From a checkpoint of a small transformer trained on Wikipedia.
Size: 10 layers, MLP 2368 SwiGLU, vocabulary 8192.
Training: a variant of Adam for these matrices, 715M tokens.
Each number is 128 + 24 x the weight over the matrix's rms, rounded and kept within 0 to 255. Layers, rows and columns count from 0. Numbers have three digits each.

# down: layer 4 MLP down (transposed), 2368x896, rms 0.0156, rows 2201-2215, columns 672-727
# gate: layer 4 MLP gate, 2368x896, rms 0.0202, rows 2202-2216, columns 672-727
# up: layer 4 MLP up, 2368x896, rms 0.0191, rows 2202-2216, columns 672-727
down2201:150097125179112145149138147077145094134184117167145132157137124116118121120128162092137138121116155107074159161148151089120131121153180142183128173073103135102159089065
gate2202:162089136122141121123156138103182111135135181131118139081133140153081149115130152165164146119073104119163109127128150131125113127135128087149148123106065129123169116181
up2202:088083104129097113149099149164151132124104137110117161155162114123145160185098123128124126124112106132140153125185100139149154104106134158163141166097148099127091084101
down2202:130058132126129097152147106135120152121114132132113117110162116128134103136105103141159128155081124131156120104119106124143106120103100141170136169142157107110101117146
gate2203:131129154152124138131102149136156109088137127135134102117109124109146111111100135122121129142149113121125140120129162087117124147135118090138133128128103123135112141138
up2203:131135133118123127120117095114116087095135143113130123131151112114147106134107105114126159115126118130097104109110110142104121199163123078136109155126118112130126131169
down2203:151108164117107136134114138156128091144155135111141124084132139143135101124113110151119120116118113146128090137106079131113143140097120094085150120096105117110106202137
gate2204:186072153112175138137143116157119114133124137138153169156105191162176143136145146121120133136133087107095128136161171128135122100104108152105148107101084119157132160109
up2204:169132134123144154141140123132127141143125159133150147100129153131137123116138132116132151100112120129108125124104094108116104103149147116145134130120128119101126104121
down2204:129101132132138137130119097099122120134162128130102115080085114084110137139140120105169159160110116150126140116142109114125129113152146112129132102092125156133104132123
gate2205:114158092138112071129173113130098129161158151078133117179123118138123110107142089140113168118140161125124130080113104136128089148106112130129152113111123152144142109151
up2205:140102183099119135133141112099142167121125110113151130140138144113103138112120129119123114119095154080116124122115109146133112086113160114162167122100111081066079109097
down2205:152120123142097146102095117116122134109130102140151173111119107139139106131099143121192147149079117145132098155143119131134137125163122126163143136163149114150084129104
gate2206:150111132125138174134115096098133163143098166166176143101124135127090141173119117124123128112166165164119163149130120137107158127163109135152127106136123077087160166131
up2206:148111144141135124119126104168135141095151172140110105109126154110122112124129100150134097125143100089108138148098111144169127140171117162114114137116119135084087117087
down2206:129125188120147087117151110181108151134165094158122138137096098180098124116142158124135106146120155133170145087108094165132142138157139152095129100117113100088122126078
gate2207:141076116119105113150160112079109153081144123115136145200081167121148108092097136109104126137186103077108129141168103104101121128120153138132145137126110137114100153085
up2207:082138114161098161125107153106184124104130104123147114107115108172114128161129093130145128111119140143131171148122145127102109132124102143141087178163136138112131105142
down2207:119089137126126126133148079091121163167118138165140137152099137110130152160114138175124105175128122144102140093160161122110163121142104137142155141123124114094157119157
gate2208:109111150108129123135159129145184138152154121146140136080128108131087134108126097111092122173104138127140168124103128091167188109146107147091141165136119158158166106198
up2208:103136134064117130109121148166161150127121175111143099135079100125131115136168164147124100126137144093122174089102120152091122161190123145148140154134150136162122129191
down2208:160111132128111140129120102107114136139152113139174132153103100095133123109129102151145151141109122130113161135087081116139148137137161078125130087125146094068098125134
gate2209:132077165097102163084155146137136110129133141120120137120084164074119131116090128142105095125135161145081154145126109097118134132134094121075133151128141164114117159126
up2209:142143087111172151117111123041163132130100162139109101124194113136118130151152142135133150158159097159101148113186115143129172091122135117100156121126130139127122158146
down2209:125145108122133093126152119101163135114099141133143129061111145082134150181162138084138120140142130137124112108138137088130137124128174115105129065123145140139136154108
gate2210:106134106160090123117117113180089117136134112099162126163098132100124085108177121159147163142130130100130135130124155157150098120132138124114111128101187105138105126138
up2210:145107071123124163124109141141186140146156138125129146134125130119107133049137149150146101117093178132099132119144132133121111149152172166137147129170152109141157139095
down2210:136140195124109112104136106128130143128122142106160145153180153074092134132140112151167127124148138095128115089146154133127205165139079108162162135122117116105156164122
gate2211:136111158120083112158123070114135179098145122123155138144109151130149133169102162176090107131188119130092119090156096143138175121144150127113151121116137108155127150137
up2211:144135137138117142164138143122164092155120133136066182144134148109139167116132101129125119093135159111147118124150132122088167150152141116116121125107169155119117164112
down2211:105094119114132105106133075181140142118119121076114111137144158132130114095120125092080119098147148111126164080122144110147120161117124081157105098115143154148137178146
gate2212:121136145140201101104165127141091148166129081106163127136132137132087076144123157099149137143067149113130117128156111151107145125142134133105143116141123120111117133117
up2212:101144127118164139111165158122108132132107122095130182155125136163139160159132174113166131162129161155146163141131116161163144123171130111137143174145154126147184158077
down2212:160118106166149130141133143119101126126108070124099101164092111121107130132130092129127118102106169105095123115133132146097098088115125150111122103157129111131101148160
gate2213:112124168146100112134103150191117130104157149126119116153158123113151127096112120137113173130155149140160087119115101139135100107094117166128130086109166138118136165171
up2213:136139154095178111175112108148151163111119129116191098105146115132106100116096151138112124141121135101154144107149106109130098124119106097109098094119143130168132181126
down2213:090167149114120120138151131174145158081126146102141137136151104118142115123134160088085133108138137126122185160171112116107137137117101120141155117154107117149169156117
gate2214:133134131131137112138135110128117194151089166134102103188144153134113150177118144123083150166157134163120158134135125061132114120141134143108107091127127132134131106115
up2214:100129148108153119108116166109114093131153093172134137124119131111087100098137136142157121153145104152101160172137086134094078125114111158124092144092158173111081071154
down2214:145110154090102079153083120124123114135180171156143130169109126090109129106094135128150120139142123139097138162138120091128130123150126142086104159082118131116126160111
gate2215:128114129097129116118117172121101088110121120124159119079099149165138167147118131073131074109114090113087140128150113120167130126135134144164143123131083152092121175125
up2215:131111151142135130105126123114096114086081143143164100103055124142122111106133152125132142132130069110096117160145123161134114155133163113170121110139148080122145143115
down2215:131111099115127084100142109125139097145120114109181095178096101175117146117149120140119128122091120143154116138095124150084116151130105094163137112155084145120164146141
gate2216:112096118111124151105166108098125131122139127156128110102176108135126116117125090095167114174122091161117146148102147147119138076149156146129157149136102079174149143141
up2216:090112101106084127091121092121127122122143141161123132072127174138152115099121131185173097117097087087183069100121149133097101170149131192103135115119112082108109157124